config = dict(
    hidden_size=128,
    num_attention_heads=4,
    num_key_value_heads=4,
    head_dim=32,
    vocab_size=2048,
    norm_place='pre',
    norm_eps=1e-05,
    init_std_down=0.0111,
    lr_head=0.00651,
    batch_tokens=16384,
    max_steps=5890,
)
Each number is 128 + 32 x the weight over its row's rms, rounded and kept within 0 to 255. Layers, rows and columns count from 0. Numbers have three digits each. The size before them is the row's rms in percent of the matrix's.

# layer 3 attention value, 128x128, rms 0.138, rows 19-41, columns 0-127
080:151093093133214114098090143112128110115109113212191154097116142113112139122169158106126114146138124104121127161158108156122135088060130155142108107117146118118113133113173153092108117126036176146118130086049137068118062158208139106106105105160072148188115113074144141140118140173117158147092106091077150179120136145117080175094107125179100146142116162151120151138136122115138097076185
090:134108130185105160153154174117180142116077108138178107121130099214174135132105077148136129093103055141125115123152102158155114137106120120112160107125129121146080099087144092153160114171170108105120152126178173100130061129120131166119112135183121114092083139083144134114097149107133085092129117207162106215074156083198119134131148046098124119144210153140100152143100135116129114091127
082:109087114152087125070154116136087141145131133180113123162120131115096137195211185112180074120085140117111127109127063097096126117163126139153152134077127180099100117125146090132097112105174097126149185139136139124139157131121127153117162070140139154094078189148170225107113155152154108148135087112150112157136052091164170105117210133101120166142101142078165146147148124094123108191148
087:078188179113099124180123126123099106091083107044098117143119129136156138077121146080121105120142148126066106119168153116138147091118113176115171144130130131124109178160124135091108112085111177168075092097086120112073155151060134075106113153158079133147066159137109122063124143114112138173186152122088054132143183091187189137134133131103147143176144165111104147110128134110186149089152
088:151129123063121112149157183124131140161172164123096157138171085090097150125144050155124133135130102146102139120091115124114180104143079064155150113143222164143187120138113141161122146112132131082152216158077154166111127156091071134139153125178090168080103110113120166103131078132079138083089104183129098099115131110146146158191135146080084142150139134145168075107124160150113149109186
100:053178144142132208146172086168163124202138087078129097106094107112057135080138122087136132140154135161115149128101092148175057126118109136086130103130139124158146101128146075161137126134150116198126132135120129115102126131145150138111107206199169107130161200113141129123111118196126094132104123098135089126089105107137084155080170183069149128128168100132155119192140115107122182145143
091:163044118105093098126096161102122144176128120157080144146060114139099135094124107121109163145058086149097124101143126106135100155133174133107177177113172095079160118135166107138106136167161135112156121196085162107097148098096102161109123088141101117074089106106114104114167127125173152183125154111120100134219097204153167150130127151179115122132118107176148107131125195089139120150045
096:183062124098123098146203064130178111142111146102113182116201106132155121172158128145178106154104103126130155155162171109115124147139145103133178134140096094083119113130150099156141176189100130145087129101109162128094032110133130116144157110134154179130084065144110069168153067104151133152105160182133141133129147142122073119142153148142115049126080074093145148114092116173145147169124
096:142129072155125174104087185050116174108149197146123095153149146248157121122133146097159170111126079118108153079123110129174140155089190116106095183119128133122106154132151097103122114104121149142147108096163118097125144129123133124121139137101054140076117133199116089192176142093118109150168113110131101163109141127144138133129154171183126117154144159128064078118137146036153130114143
097:151147130159160130155129088099112112049156113164070115126099118117113170153161087194128163122100125173177154135096124136122126197118107148143152076213063117127085113112121061139109182179093080102075136188142144168158137163164095136131085113135116114146113143151135121141112110111078106150148109123146163097134146146080109126088135143118121196090142134217107093193134126125111085079106
082:124118104187164138159130109148100132084141091120075161140170167101187149060123108125115168113104109135175088140097145152148141157138159128175059134114113112027161178110110148128119094154150130175155148134173066130137120106170044066165153125060105091122148169120113125101150165165115182124112120177127111103145142153098180149110171143145123102104125107126113109137114162065161145156062
085:150111161081145175124166087119102154138116105134117121209080149228147073129140070172081087098181179160052132131069114098073096111149127209175117114184113113115155121091144138179101103108121116147148119148126110086112158101160092174124178172161153152113088106114066149127132139122103127159086146154150106146141130139116085100138145111143116163120080148146099136099114139156089136092166
092:155086164156135108145122108171109135125253112090123139124164139083103061150079146138089114155144087122109107158092141108126172116114111142160144126080153104094139131146157146143176114149130162107155129143087130154106106122180187127137115126146115096112117114102144169057113167122130135212164084097084129102155186144056147063139140103119061151101085109145082128133094176095100170092151
112:146192169135108199097098153050071063120145134145123135080103121149083134125153150133143049156141090069087107118180104165163095101118133139120135132130125167156127098185107125117111147123119155103136086139130088112102164082103140108123134163136143182088082062147145097163102173154123147175155131150131113153129097138161093113138129090081114251147139140127141167167173125170127118124163
108:137128154153132087115124166147112170153108156106114078066156140182156122090108131152135150094098120109084186129052070109165124119076107142154120118123155095171140122133124073134102168138034193127111184146173173097127157120159146127099133077086135173145137110162135141198125102178162059117140152157144146138136209126158118115131147167111119190117146126076101128161085130144110097076105
115:153154128137151118146087141138171130140107120127178148144184142100128100105121161112118100109087175169103114144192142065087136163127111126113155087073180096182198124143117102100088129092124146090115129112066140169182183133086163151150088081158191145151196097111180116128134165109146095176105082108043140113108119117104166106140204147103140098094123118131154078109109082108121127099164
099:119125112133150071088130178130138107151151176133065122162110179134120116110120112055154127062159147150097120195099121163111148150134138118153159141092134137123112082109077116177123096155067115149171199094160168124121092079134094148127106135124106084093124135118187101078096068126187144108098147150120145123120181065134169122142200122176134110145124154189110129144093100195138190095124
110:168181146150102082156085097110063110174140183149120139160135192121155116194085128185105065131116153053109151110118157136148138093119093121085083152118106084148145164159099083131125190159156125182138092156122056078086156138146140115118096157117164184121115149137093167119098123178124088157159141113142134124165144173094149186077121104099109127147146092087113116093139109157179170109103
108:083127097149153177080144160165128079115175130153116125146134128091195068123072089121136111113170152132120162158147126143135154164155111143116052114116163154159127186129117117135130115094066161103165110081159136157144126057136167110107061145161130146127117112113154200140183106137162095093143183120104151086190121092090126084135089142145154102112168162160079153103116141158149153035099
122:135143098109068125105157134100101120081077135121168111161120197137142119147139109116158114140125090129088110114131157106095165189114170100124153094090147113103112168148087096084156130138090123048138163142103147157110115046155138185063050140141127090105143106187142167140161099153135119141125189121180218147135109148152132102107172142097113138138163195125113110129109052137121113148185
116:154136090127166137195117132138090094160124102168067154146100142128145107150074155158092109075188145146089154140121171121105125088170150101090111120209120139112127132115096094174115121138108173114114103121113153163158175118105130132059147180173152131194104146147110176097105175090119081121138166150124100039157129156116089108091089100164164107178107108190154094080114120126154187096129
113:137147095143146124166113136134123126154079151132088110132124143113096074186119037197075124125089137172103067152176164146161114147152111123145112103142120143144154200129153107113131177180158092056136144167084120077079081094113161087106094086136164162119138164101119165186171143113108111161144139139146148141120115083143078112067119083122127144124214153125156167083108119125073109130136
121:115170153126147149126059137135085090090094151124152147136165171110144078142151156135136163133209106147157168187098117139104139105181105073127065104114091138131099206111122172149104150117173186152164125128137120080090112094114155067120126158151113148088139148119104157105183116159129080112093154137177090125161048068130122102167128133124135124147168108097089166097084098098131066118180
# layer 3 attention output (transposed), 128x128, rms 0.12, rows 19-40, columns 0-127
077:129092099111056107198125186133157202154135145100149146134078082075154121149112135139111209189087139122119081104094158096114132074162106088154155125146143162137075163152161086108191140164099094147152171112108108113126150095075154108158106104108169075137154147154142124115121111062133144114121128154134141143133075126086218138108119111087155090138128089100104131166106123102163145192114
079:111160174140106184106084096131133080072122125126075134098133148119150127119153157126097109135133119138127085143084141161110111082150086115094181126116151121098169101150082176068120046170171162129157068086104147132158180175161157124124103179115175143106146110164109142182167121142107119136128122113129172093126071156185152090115139119120139116060067136121132133127085217157078081174118
079:137218101151089110154162097095100095135159070082150139103086107082148153137142168116128128104132093145146124143136141118088078190094160082179106096172057122142126126157102154091105153107085147107050099119174195183168090155070131123139167124112117180164125150129135131142117153160154157073127147095061135110130087160131108116091147139150116158132145136107097104229112137144131148160132
088:140124088136152124145106071142090111166127093175176141124147150123160104187145143142121136137102188094130144137061186101124134180111105068123094145136066109145181140103116103114169129213123106110185177168136114108123162147157089098136059123151177139112130099144147024165180117078121099149089166128150136076142148143116103085150153118163106159074100150129102111096171095117171119101127
077:154163101137139128119075097141156123128075117131161090090136141134088114141131154084127129080147119094142112119168103124123148178135153106101142052202029120126144159121137141146148127129161177154155120096185049114140104068158109110105115139095119133152127157119173124198147192119125087098143108109159115140136076088093119057123138121177171176111144155187199095106112160127066144133098
096:174105165114130106100113109127169095089082132128135147207091198114172144121142121164171136083052156160118109085065150135120105127132105114100122113126128143102112114136168146109069171165134089088148194149120121132163135131099116118153129067145096103113123131116131155127131119091136177174157169146142112126185099126126162040097100158129111125064084212081154155091096127164169194117118
091:134140113166132202150167121145100128119113084166139092131129132093129109143137092146109136107107142136131139147097080128187182152113138156184126118161067108078163155163096130089138171126171125151148080094120083132078124086131157162085119130133110162158170141118114160171068113151140142088136111166116122118125108116043089185183057126091150149159114151113168101060100109202066117109198
086:110154107134101122106108168158091124103108137134095071103081144094071099099121145150141161120176165165143100107096093135112120135070144176167135087163160128151176151135161126172075108113090106106178035179129113109135202107117191130125131118145127125119130142114124168128103138170144163101138078074115096169156138105132168153157113084135142125162044173139171083142141231083133144124127
095:114170184133146111190131119123095106141183118168129117079086139098107114146131135094127147085112161147134111175155190136069140078131098113136151167136160127087156106145082130103140104158158138100094163101072102116079144142156160146093106127155182110204157149118071076131137113113110101104089199143117174130123152190143090200158150089129076111099079068152149169118081102157144074151142
085:097101163127070133147101145112181123179128128095139125139151127090111044107097149149083092157170103091151117127138099134166088088090131086060149106149190104173112160086151210096161101152148129110125087083182191141191131132140124115165111130150169094149134119107087151085134097139118160143087171137137170143112125118165128175150138113103143078091166190088132174075080119138133184143109
081:129133107085083087045169162136168123119194137090148111164159092150126069116125124146121104089141112136137164113189129164126149132168157094103140153107119117172177116132148137149128083141141142113139136116072134091120158108124114175065108173110119092225155101121111108137062119096082123162145119188128104175124180115192103127076134164074106094150153122097108209132143112125071137091154
076:138128064110118156107079152145141136128059159140108112068200140087132145076074192157091041118111138067120135140203137165158158175113110089143121117123114147112103102118101139106159102141122238135130153178145122137131104125106135142122106115143089136190131090152116142121149112098066167085150156066128152105126102173114130133196139161098101152172136118127118168080138167110127118167131
084:102181078107166097157114144116114141154044167159171100162109140137109149133085110178161144116102172097138140081163173115087119156170118133131168106110105107165130157075135134138143137182061067118139180137154151096192117075103183120154088145133111061169154082156063089126126133094104147129102098151113084125154060120120115163172115153130192152127163114129120146093157068136106149166115
115:059102143124142119167112134168141154128106189143089106104132065124149182187124141134113189118119142126160178088093107088129099157149097159157122108117168179114068148112127112148171128085129131127184115131093170098197090133083158150178111171094132122109160140157131081117096112121174048129153125154141159036190171145132101134142068133106176096099089157103100111155105102104133130145094
110:138163095070094202109089149111137064109123086185123142144096130119089128118164143138144141087135161103110091067122141124108139082142058151085142173108112154100151103113198146102176104185162104098167088165151140108151099173121167115144104164143143111077121172170113148138091173097093158183047167110124117182136102133133076139150149185125139159124077145150110098136100147079133146174151
117:151087163092124185153140117114129176138122099146080151131118107179145186170167130093143091148158147106168114096112145126142066128082145143125147090136036131087105182104159160093084151140102114144088132143182146123070117106106143026133175147160123135173044136135103147159170064126097147086115119111121067129164120105138135129142160127126094127146136163142152133157127174165086180124068
098:114171066121104144138122142119098090094119077073154107118141190149162163125142168106132129149168109130184148149150183129110070097082156132147080134136158139192165149108179113095136135137178101143130080179150130075146124140189127146085127086126114151152149131098106180156116112157085110139137140109098098112075112127085104137152092085126130174056042208152123097113163119114173091180145
116:113112139115065159158133133166081172131087134098166164184076127140152132098080161098102161139110076158101156124115147123118144151193140171121132132127078121123137112135146120158141148141046119079134185075039176142160125095062149101164147103055147118131130146144155113145136125103118157081114096110158121149149141088150094129139117131121195176125088086120148098195064173128108099190135
101:129098160142113150114127108116134094145132141110105128044138144110120148144173172107114165184108161080162059070131197116078094136127121127167119091156156036130153149118193116129128149142169113199130175118127101133122123143104129098117153175085113115115101071149192081121055132104138127176099140129117109111144126122112158140101149155162096183134077092159138070143161126104151090212149
126:123088156122202183149126140156108076139136117144093157075160125143087111159157145107156119131151167123138116147183152165114099121129043159131122098117124104057107080157117126128085129111136125173122063145141173128130119193161069119107189102101112116164146124062103166176104118127118113069176107096121099164123209137128089163118100118080188144100076110175106133151140172145120121180106
121:127117151160091110086144094102099164157135118113150148151131127169182183125139128092105117191125057113101099173111145113145127107163125129126105160108143120097123142137135130056169097136138179207114143129107119134103154144066129152098148114162110091120127138128140089143223115112137121161105125118070136113118134130186164139115102163219113191095163062125124126166155089050107054174095
118:126104141120067165135116139142137103168162127073157155144102128120104169125121142110169098138115094134102090142125142158144146139172127162191168097157177124074116122214149149141098080083112216080144116117155114114174157111175135124071211131074117107176097124084138121124051111159110160106159097093121105156121095168095140166089183140090109087150133099127105084174100111152125140176096
# layer 3 attention query, 128x128, rms 0.139, rows 32-63, columns 0-127
086:119111103133145130110136133166114133058116042125143071114190150100088180199102143158093187125174146145132096111115144090082126097078140129126084139126120181123149097086140163131160113088148091057146152136177135100088121070163159139107147093155107167095123153162145114096134156080140121167099119142164101193163127106079106174110122159148135134083158203100117118142109189107105136071149
095:163161084125079098115142087158136107115101157125119110158129147110125138180171110172115084171120092113129112183081132157138139091100118163113116129098118134151179064059153098139131163122116094061187184050116080126150159127110190099115121121142098169185182057130124082127126153147185141105143124159153137074132070095111158117129142131159186134157105098128089175207107136147121124135150
081:114159155090143112134100094112101135178136156082125134160146148184172147140108156128102124137135108086113108129126185079151141112121118143119114113077132128131119120093207132085189140146124102163079089095127106170153139084169120207102118159138096090089092124124174181126156090182132148097048171107126101150100220076145071111146050154129119104134162084112107114145104141112092159184104
075:149131122114105102132099144133136168099076110169199117145161154142129124115112133080165145105156173086084143138111164097145098099089161125068129090158136110047084086175135127194177159100112101170107091180077165092107124187135172170133107146114139075082155209154135119071112134098170140104083138101106106149071136156148147179130113111117138128132144169162117086116126104087176159182137
091:176121123104163126134136101179127107191112111068080132139140168081155156142183182149111123126106090172059105123095144075099131109097111151103120068112096142189140126155068170078113161130114082095163133089148056113129137151219145146130140097168087151186167115096131133127091094157137144105164110102099174140143092100135169136135083161194165144115135115103066145153122136108091100115134
086:081158076143175115183123138120090030166126168149130154214083095119106101102137182108119151161111094086101104153179169132131094132118127143105143156102115142094143138102156167113096054112103120127146108171152082114183115093106198153134070161132142103166141086166134120169146088168142120110158099143136174145086123122189149174181144131144107123133143066164107106128093108129168122073120
098:157156073181085138093102124171149140129108113120132099109150086091164175118145112096132102154129113110135107101118140101148091089095154191168137087113151082130157103108184167080179131111134106078139123119175178180136095107135159130131160059222068134122175090153055094162116095155169124146143056137138085119124153147126181124168172162118159102152115101148077149133172115108152152086127
090:104134154102168158138119107111122128139099119130172115169153106163166143092159103094190149099110064168157083122128137157110110098146124120105156212079163115110106132141101098157091145170155151173160093145095093127155087140146160130164161127114184095084101117112181152071123128120085122178071126128092174101124203156128072090106105093118057165122172149107199071071138118148112109156116
078:142092143108083202075108102090129133176105158109113136087127147139135067156127172098153153172195103135086195131182102122154101140159051147122154067109131112108092146116180125128133112127188115150145109168092169112098116151119090090118100130157124100141115152142153136099131084150196152150160150139180051120128164129100160120053100047147114108097143132106136160151067116096103126112160
083:092115179179097157078069128123157166160137137140103166098117155113131144088133118091086147141173145154147111140139093091063137129149126139141112107171048131140077153180138147131148114126067143105094151175114190067167188107109152106110156129184128159103079193134121098146119145127178172135137113102093090068121174186111067152152145140085186128087151148115134104108161166105095095164137
097:105076185178098145102138167123116094107104172198164176066057130138149108150088080114180134153100207147083097086159079090124130124097142123137114107149131123095128143106123096107176171132114106115155158161088182077117149161172171116119177165114132139104067150143129112070108126046161121154078097150139063147122185129107136140151118154060124120121125168138138122123168152134124147112137
082:139115051197119094084207110107070092148076068086084158173174123136115116114170167166105110087126119116165139140150168117117113113148102173126124145121140127180125075175071119099131103150134104163080140145151170127071113175116140126117127153094101063174167142228128145127148086147121145152097172101149133196126143111112122145090146129102148191114140087148120091089109131107117118118140
093:096114121115148140125125137109092164156116115157186167183166086187082131171117143153163133087105109116103142139088056155160118139090129173126106100096137141144065137115091135067147163152128125162056068152138163176144145159062132120208136154109151140131071153079155160114149171131119125121069142112112138063148105127203111140097138147184090169091128155131165112106097157133148189151147
082:104121105200160126059145117129115171179113145104131097165107139146161124123130142147128148180121084122068147099121134111055140112171151084170167099113090139158147069104155114100126159129097111083092122155129136093097078137090134103142089118142065153155151081136122094197153127082160105141152152114186164092133148131112120173199105173135183205161120114134103104154041135130117145152176
105:113136058096133141139147088131127108187146159120090066136130145114125183169147122162117050119100038097138090140075147153140112151117088088141145132171128092141169086157123119108167103151147112129132110120182097168140111154124136171087144078159094171106217154171097117128116107170139167120156124153191130101106152110075160122149126185139164133135134102147071151184140105079135080067146
094:092127138099173118171146162127133101109121138113110188102149159192070060166083142135153137091154175123097138136124110147131113128137114130100153117121149087116115141173171154090096152143149157133130085178151161132189123118071056125120123183131157086087096166102164145100117126127075105134120127075075164084141155119170096115123152111099057157153127171125140042106150128066148144222142
097:165159099096092120102112120127111152160091120165109079186160127146150110152165144105114091162091057117152080152115113133133103090112143103207083134103086122135113041159126154138148168115158058128194100112151126112125088116112051114197153110166123098152126110138129154166157121197115154153184117179162122141148149119089159077139162130176135134169131105167117117139170081130147069081155
095:163153069096151137138165079133132080124152123172137100170103153150129108194167108143150150133093072104194096100075109122135078145123092089097160098127155089117156138132190150137090136186166098164074090102154068132138122135149078132161102107139120057134112084127103134161112102164050109135127137058114130116117090123111138111134177131191160153177180065144125143140089092149157103098102
092:116126120165086167102102101121138143084126167118136074157121160089147183143106145132065163182058099111106127132121185103155091096121115105059106124173094133136156133114135171145107113080100080151091152064134135113150120077075118118118162078167157105178181145182125144121143122153132114103140081071160141122122100108089185132159115105190134131224125144124141138115074144166124082186145
078:126131131095118121140166179163121137107108096129089151196072122145123146168178161166185130099157153119075104091097135136174104152165075092074107074119099039119152152166118138084148116100196125128112091089110113121132116111085148137128173088130162167094179150090113164135104139107157137131082146156099143101154183108144133106158123120146119135171133107203175156152099065087127113128041
095:183155132187069092146152165160149127138092134129105120137099092038180125128102145138147087150128110167122106110125149080103126115107179044154091109135161120129149124075155148150178113080170084115095149072109127123144177072129116110119126127176144188171143162132112094179159119108201107076151070187124118171136124141131167213133147130170170132108122111119096120110128154088148111117135
074:109119149200059154149147055112158131114102175149185130139175110106092191112149069112141132113107172088082111082095067088142128116099099126153140158121147114152081067151169123147155090061163117140139177166117147102120098097156106151098115191117159118203090127137098155179121132090162164099089141087099107095178116119123124095122084155135134137109153140130174102121178127119177175112154
087:136140143148117134090159104103094219090113144145144143084125139099121171062082150138181114108135149103137158141181063109134213138163209142040126132149084147121108103171121176136135142158131151068118159100178121132089122109104100133122116197101152141171134145139104072100142075114148102083085089162114122145107140154134096111088136173103152115100176148141158114143131172083075149114146
093:142150160173125120141092100177103163035109134152110156102040118079144116091096116171200105144174157168128138153129126088119157140118167123143092108173117105123078134109097139150158102079136150091175162153075081104125148121140148116130116163122174133078106124123095071137050160150194138090146093145167107166119086129150123094139150116089155064112117143125141117110112164166063171110173
084:046098129140070121095116152153178146110153110144150208047157130095141098118152138105093127153149134117096148141118129165085180168140123158098102085139146134081092098171149145143116119208166139158156126128114136116121098153163138154135162143095192126117100156149107116138146184152123144125075154110117082120169118197119092080065129181087115159167088124107124181073164062111162160119118
078:191131101114093089144149055086129096111154165093105109146072144109132110161154138162107105165112097160160109143107158090067048070176169128121094139136163119101122097100142078112133136092130130164176112082172131168104151129126137091125160070185152163157145122164074124122184167148133166115119128181159097107150083100079131140141083148104123099146166143163106181151062121104119107068084
082:143120187104163089095079228132133149129125158082155120218136125113137077169118128070173186109123144162141195161117089060085082148097080062140099117115139160174104119137113162135143114186134188112125152135084165155169070151093140139139168103117105126087143142153128095193130123135108123125105133109129135145110100148145087085112072078097119128115099145134169133132161150156134151159156
081:128191104185096022108090125131135098118144154071103160136131131142143135126123088133087108209146144162176133155145110132119114127165150155093153107140166111125141159120085121108188101145110147097110152079132107071041130135168138168121188106167107167099171123089132128144122159068168104106160126107168121143113134146146116110136071145134163059090122083185143108142097147062176125171142
083:102154148109160125124145157164140101120143204157152157184162123212169120150101156120049166117067087113123108135161125120176083090140093110164159127187082102139095152149139154159111173135186141138130123125120104167136114099105136104114099078119120110150130147075148127140070114177168148169105098102082126126109121036130096123138099074072122173126154105140174088088110141126184152085174
089:051099157127114105124102134125140138101106121082128146157117112152117097068120151077138143179140197148164102103116142157118147116106132129135089179132140117119106190134054121164148120145093165142127156153154175122131114190142111066079106134114125104098093107141194149113178177053163069092093075138134063132098144191139124099155161134131093149074210125149152144078118127100127149166162
087:099134114135151123120093133124180149111136184162137139040110097163157143179122080124117119093104135101152155139170092106146079147166120202106120183165092142110151216143135137162152132094145159136158162210074113044110141129190080126123102146081145127094102129140134123164177110161125102137088165116087120148145167160143171111083131138125122174095070074127093091119105123133087167125155
082:180159153148090162108064151137163118117150180173130108089112145076109129130152101071118105136189079114096134154100106116142145124120166119172116147142121150122106076065062093101135136099159101150129175110156170083156144121135078116125127133157104153132212096111100126169113104110108114140089117218154129178084096117094121145104107140098198116148173156066075146115111179117127168136192
# layer 3 attention key, 128x128, rms 0.13, rows 32-63, columns 0-127
079:156174115160088145160129068099119092169125163131084084160121158126143157093137183142130082150096096083121086163077158076179134173158108123102114103131169077136161124155140093150129160123088157162125148072133086126145140113089091122144101178165163108143141144113043118246135165152099085109125137100129190106146146139116152097107125063110174102158123115145125173163132086084143101103124
094:138126113099164150127181134115137106207151129119087081173157066143194121108143146065127139121120151137143087071150125157107082110126127093112148135161149101120108164172145188131093108131128113171134040116161110193140144107112133194128116077144109077134167148108097157148133077192078152087118158136164142143136161101123152141121182131112072150170098080128091156134084070152143100075087
085:150076104174107100168151148202126108092112052164148136095121116105127058107151121185108067045113167102158144123158159136145141131149126142104160117176171128126092122114078134139069121164139176163168142175155156144117084135155116097199135140102141110128125161137130090145113142112123156136129124157108165080102018096113154154078120079143099189144162137145164136138162101143151076137117
075:094122107210154175152120120108098098163133146090128185144076168127107158150123118106126089129064138124176079096075139119114175127153108133135156134151070076157146141075125177098163173104205145078131152109148142155105157083174104072124091121125085148102112094122162129162062142145175163127172104201171126097148076103140145086128113138177130085085155145085170153135120162121129149111115
087:125133122093189138106117125131093051130126170140096083186168104172106149114114110116143162184093084075201120111081165119143129188194120108134144154115162105092133089126158132151103098106187170145101090090113116198122111123072150169172149127071120146111129131214150166146156114103094105112124129152088117106096115126086111102131126078124097144182130163142122131160071100118197105141094
086:088111186129133158135144101134197172133088093142139152141154145152164127182140082119121130095132141191104137139089118137111095116191100114136153088118115120113103139166132118096137138129181138174107081132093123157119101164103109129120146094054140128078092142100174174089148218141072090119161162048076081144107141100134107117103124127168092202118083146148152126070159101148087108192100
081:130166107072154110203163158113101090168130147090065131164111163124100159173183096197110124147129097129134091106107144121138117085155074070106155148104114129159129076179112105156091169130128072204110125075180060139160124147097135117131103128120132153147183192109191141119106111141085146123154170091170175105135084101142160148138124144128135137155125130078110154137038147118124114110151
083:119150131152081152064128107108109119087214134102106190079084150161104100094081076136125169115118194052119226105172099144142168131128160140152115069141095163112098162127124167157107143106077138132092148157151195116073164121112112094076189119108148116111087143116106127159151147126153148142174120122088091130135069101142151201111105151098135095123119134102121134131171140142143146157127
066:165123102136130063206158142165147167128050130140150163117115160091113170111129139116102120120107161125104128142048124144162111033147199132164064168160140147108122116088092181103163132091125112086101162090190084163157128110116146142121132127070173127147101094127092137151049154117088122119112097155077167157096123142139108147118150147065125110081144179134094110120144076154146122136127
085:167129093104125120117140106171126123161105140126065116120177155122098150107176106140154075173156167122153120070107111114184116078093097100187137186149186186135140125082082121115122158135138060130119134129102064120076107139163133126129104111143145118148157105123120121131119143100149033109111175143200093100141093133147194126132118099118152149085136160152050139139118205103151189082118
091:202165144135145068134085065142154154114100125088094103109170167072144179112157120104115092170210147150149102130140171078153158137177104142123065143139162134124080098071121151153161110110138120106095168129145160085112145082114133117126082116176103146144096129085125057157123203141113095095126154152164125105143080108149120105100133118171191108125108125091081147179102176164128149150172
080:093144145092178129205087157088130112119103165175163154087079098135145141129111151119113160171146127143121137130162068136119105167157122079124173150148188124126121122091159154133088103137156128137137072115057114133186131100107121107113109106146229172087096133080144110120176175146094058061176094082103141103093116171127134167113101092153064081116098100133129146113154100152102097112130
083:137140125129142139114146146097125093043119104101092139089112186117172087069124123105124121124134185108138145141159161099121185151150062130083185167159095116078142126154131142167104142162119159165153159126121183096120111142169109115104120204077113109116107103121085112135101081086193140095184114116112114171084130152048165135158142129060104114096209148132127110119159144112079106180149
083:108131109075150150176103147110138100164131073168135103107120140148079128124161154099119096088159122167181091134119180080206129138120111174106115133152182132123143119144152218160102110144135121131144123119093089182111099155116190157166111109099115152064145161148201148135116116135079105056126104157093142183168134129110139072183123079131131116117084132084095212095137138141090112142088
089:125154109089172096180147101137109090143141119124117115207152129134138055104140139106141163134079111090146156127140171121094097084115092119107149117109135169133091148126174152120089179174146142129066102082147099157157131074119102154163122134112154079172092153097191155143117093153037126192086124085106183140164164115129120129164130105139106095176107102109172102067132131186170130137055
086:087157151154100151094108123132138109149173071154174131074136130088153135095094091140118146090142144047154130123116154062111180150101114143103126102156124171128096114120073065174130118097106127140117163129108140117083133128226154115140127135079129190125104166115088146141135142069190207118075134123141089104129097188136085157101104145137146127038185099117141109142173163134094124122120
083:143090147099174086142180151106095099101123190067128138149087156164140172147112144130125180085097139142151189106087092156185146202142109169067121126136145129132161157144175116121102168157107165157027103123067113155190071103109170134114121110079155140103110115132156133113042123160113130111111141124075168114103118080161147168132135099129092155144145101107142111147104084142121096088108
094:082140128107134080146119163084088129144103105073129159145122092194132080119092153136130174082111107123135180171186173169141120104124099156129142112099071116148124167113119120114113140112101186145141099172133149115170125106098196113131124121112136132105111095116128148134176166159107123059115164157132095106078122087158106131147112056160045180066121107122187085088171112161129209176133
085:152151116091182154128120143174076087176137101120114140141118110236126074169158150120135126080111077096111148153134080130140147106153123115147123142089138039129174154126125127112151197165130144119159119152131131209162163115165127159153093091094072086060113142077132131121125105172102121123113173165165107130075132120136079110116122171159105126073131109149098125171153176135108140058092
078:125151139099159140098144082086122123149156151161164117125143119142101137121104140133108131132070118099179118178072157158123131165054138151193089168137149158102075165075140108165076155144052186140157135146146137138043153086071168118175115154047121105157099112161147135093116124170082153170169105090154126159093110160103148119123106150153083102119144096110135066121123147158116161155186
097:165128095129165098115136105101106150196094165145094111143156146130099157133180136127085163198129130069079121097132136153168095111159071153102150108081103075137156107147140146101142101125088116125186091085108090162117129164120137142104079102122101101163211120132137135090106186171067145154188168079183167131132141132106104061172137154158110147200126091141086142178118153164133118098113
081:172108113134157110136125171164149091164093133111119134116111152125141126151112180189102165170115112151155070068169206138148164120131117119138129128133098127162086116075118151141194192064067146130134174105114100127146174090100114101123098096161091128105130082115119103111118140098159084178163056128154065121157080126107146204161181095134159101137122147090090122151162161074071126121128
079:176097142172126086124080143184179112091117135120084098105097121157194152092184162098082090197108083124148105089130104122102051112094120160152126134135138110097139120086135105123146118075099137098136193126088123123139113111173117140108154123199124157120158167083156136156122166081171147105231110141138103143177160115064161111137138156140115130147122088115084146178101127137165156087173
087:118092130142132146119131112115162159166071134102103133142151166146162192112157138103150130180082144136103110098110130134159131144122091147130147152151126061064134117127153179088221117100096104111157136055138102136073110084136081131123127073174106157150119109168107146108157153142061078157110102104180136101191160139100118110164067133162203172132115082125131136201091170091141092104128
084:147106131126144106148154145129111106153128096151120120123063170100146154137111065115152121166144151123148169141121098087169118118078166152125168125157134118133089115085093070086158106062109115030107165111144187100090154155112139052139139161184133144210168144102099105063153091104180143099139123137155127182127161120169178169170117096106136053092130085133166115133115131159117119128176
072:107134126098168126102119114161115120122108081143118139173152127174166126111138146143106131107121104123151183112167074166138157106121127160173093123147096184154198125117141143121112052160117090098064068073115097129153092136087108126147079131093137068106145117117146112111130167173054091133191215107119154164140159116178110144103184124148096157156070065124164104147146084168152078099126
076:088166093129115152165187087118089124120112103155100167000100104127121161094131083157108129161155153132112090151164113164151169123139158141112107186152113127081155095137127059113080173146162071147091119123109130076097137112145167083148109141069167080138124108140113103065182190102166192116108105146115131116113156118134114123144160149133176122105140100102133083127100120131114149094078
083:183138086140159180179132105154170145126068116113094164165125099118068155111172163146142121125136077112136105117136114130132086120121132109153103160186132103164123086115125177197093127103123109142134145156118086169123084074034130059112091121131122151170124103127164144079130097219116182125121142093131103117136145112116179076162155101126126208123130108160134164128109136184123094057121
077:121140140076121139134108157099116062102101078047122150068100144147076135111086168169156123055114117103135142148122144091119154110136111119163178154091141127170103163106083108125149147109081193164108111200130163119133115153181143082191153155099141141110076099106167161120143129107085146162130202134184168093137163179136127132078178171125117125113123207092124140102138134133110094108090
080:210131143090118113089109110136162178124135146178159149028102145117110146161133111174146038126132129121112147078149125094115080090132128101041147099149109155151144113100204126145164142122141169112118150111082098136107206087099104117147133142143154185123127110144103073095122070167132174117164160182169126168124125085132121163131127157129166148105109135133081094151158193143117095127109
086:172092108122062134092154118052114161109067134087090139171152089130103122096110177122200149191134134135105170172135111158111144104104152122089090105091116117162074051108118131150179155146145145131146150113109201178134149143154145102097150133165116130118152138101105087088105157051215167124132113142135119120137097105085098175095165159158182086135171171121094132178135138144151126131123
083:144137068170166087150180115155111096147079080118121090131156168113073138143125111196109103132089123157160089166155140181110107138134092159110112137133135123145162137191143182119117138121132127112101085147165078113138119166171192147108130046194102139121078147166136111102111116129136113099157114109140152151167134141112125144163153139131155115190094116176045183141081079136162049119069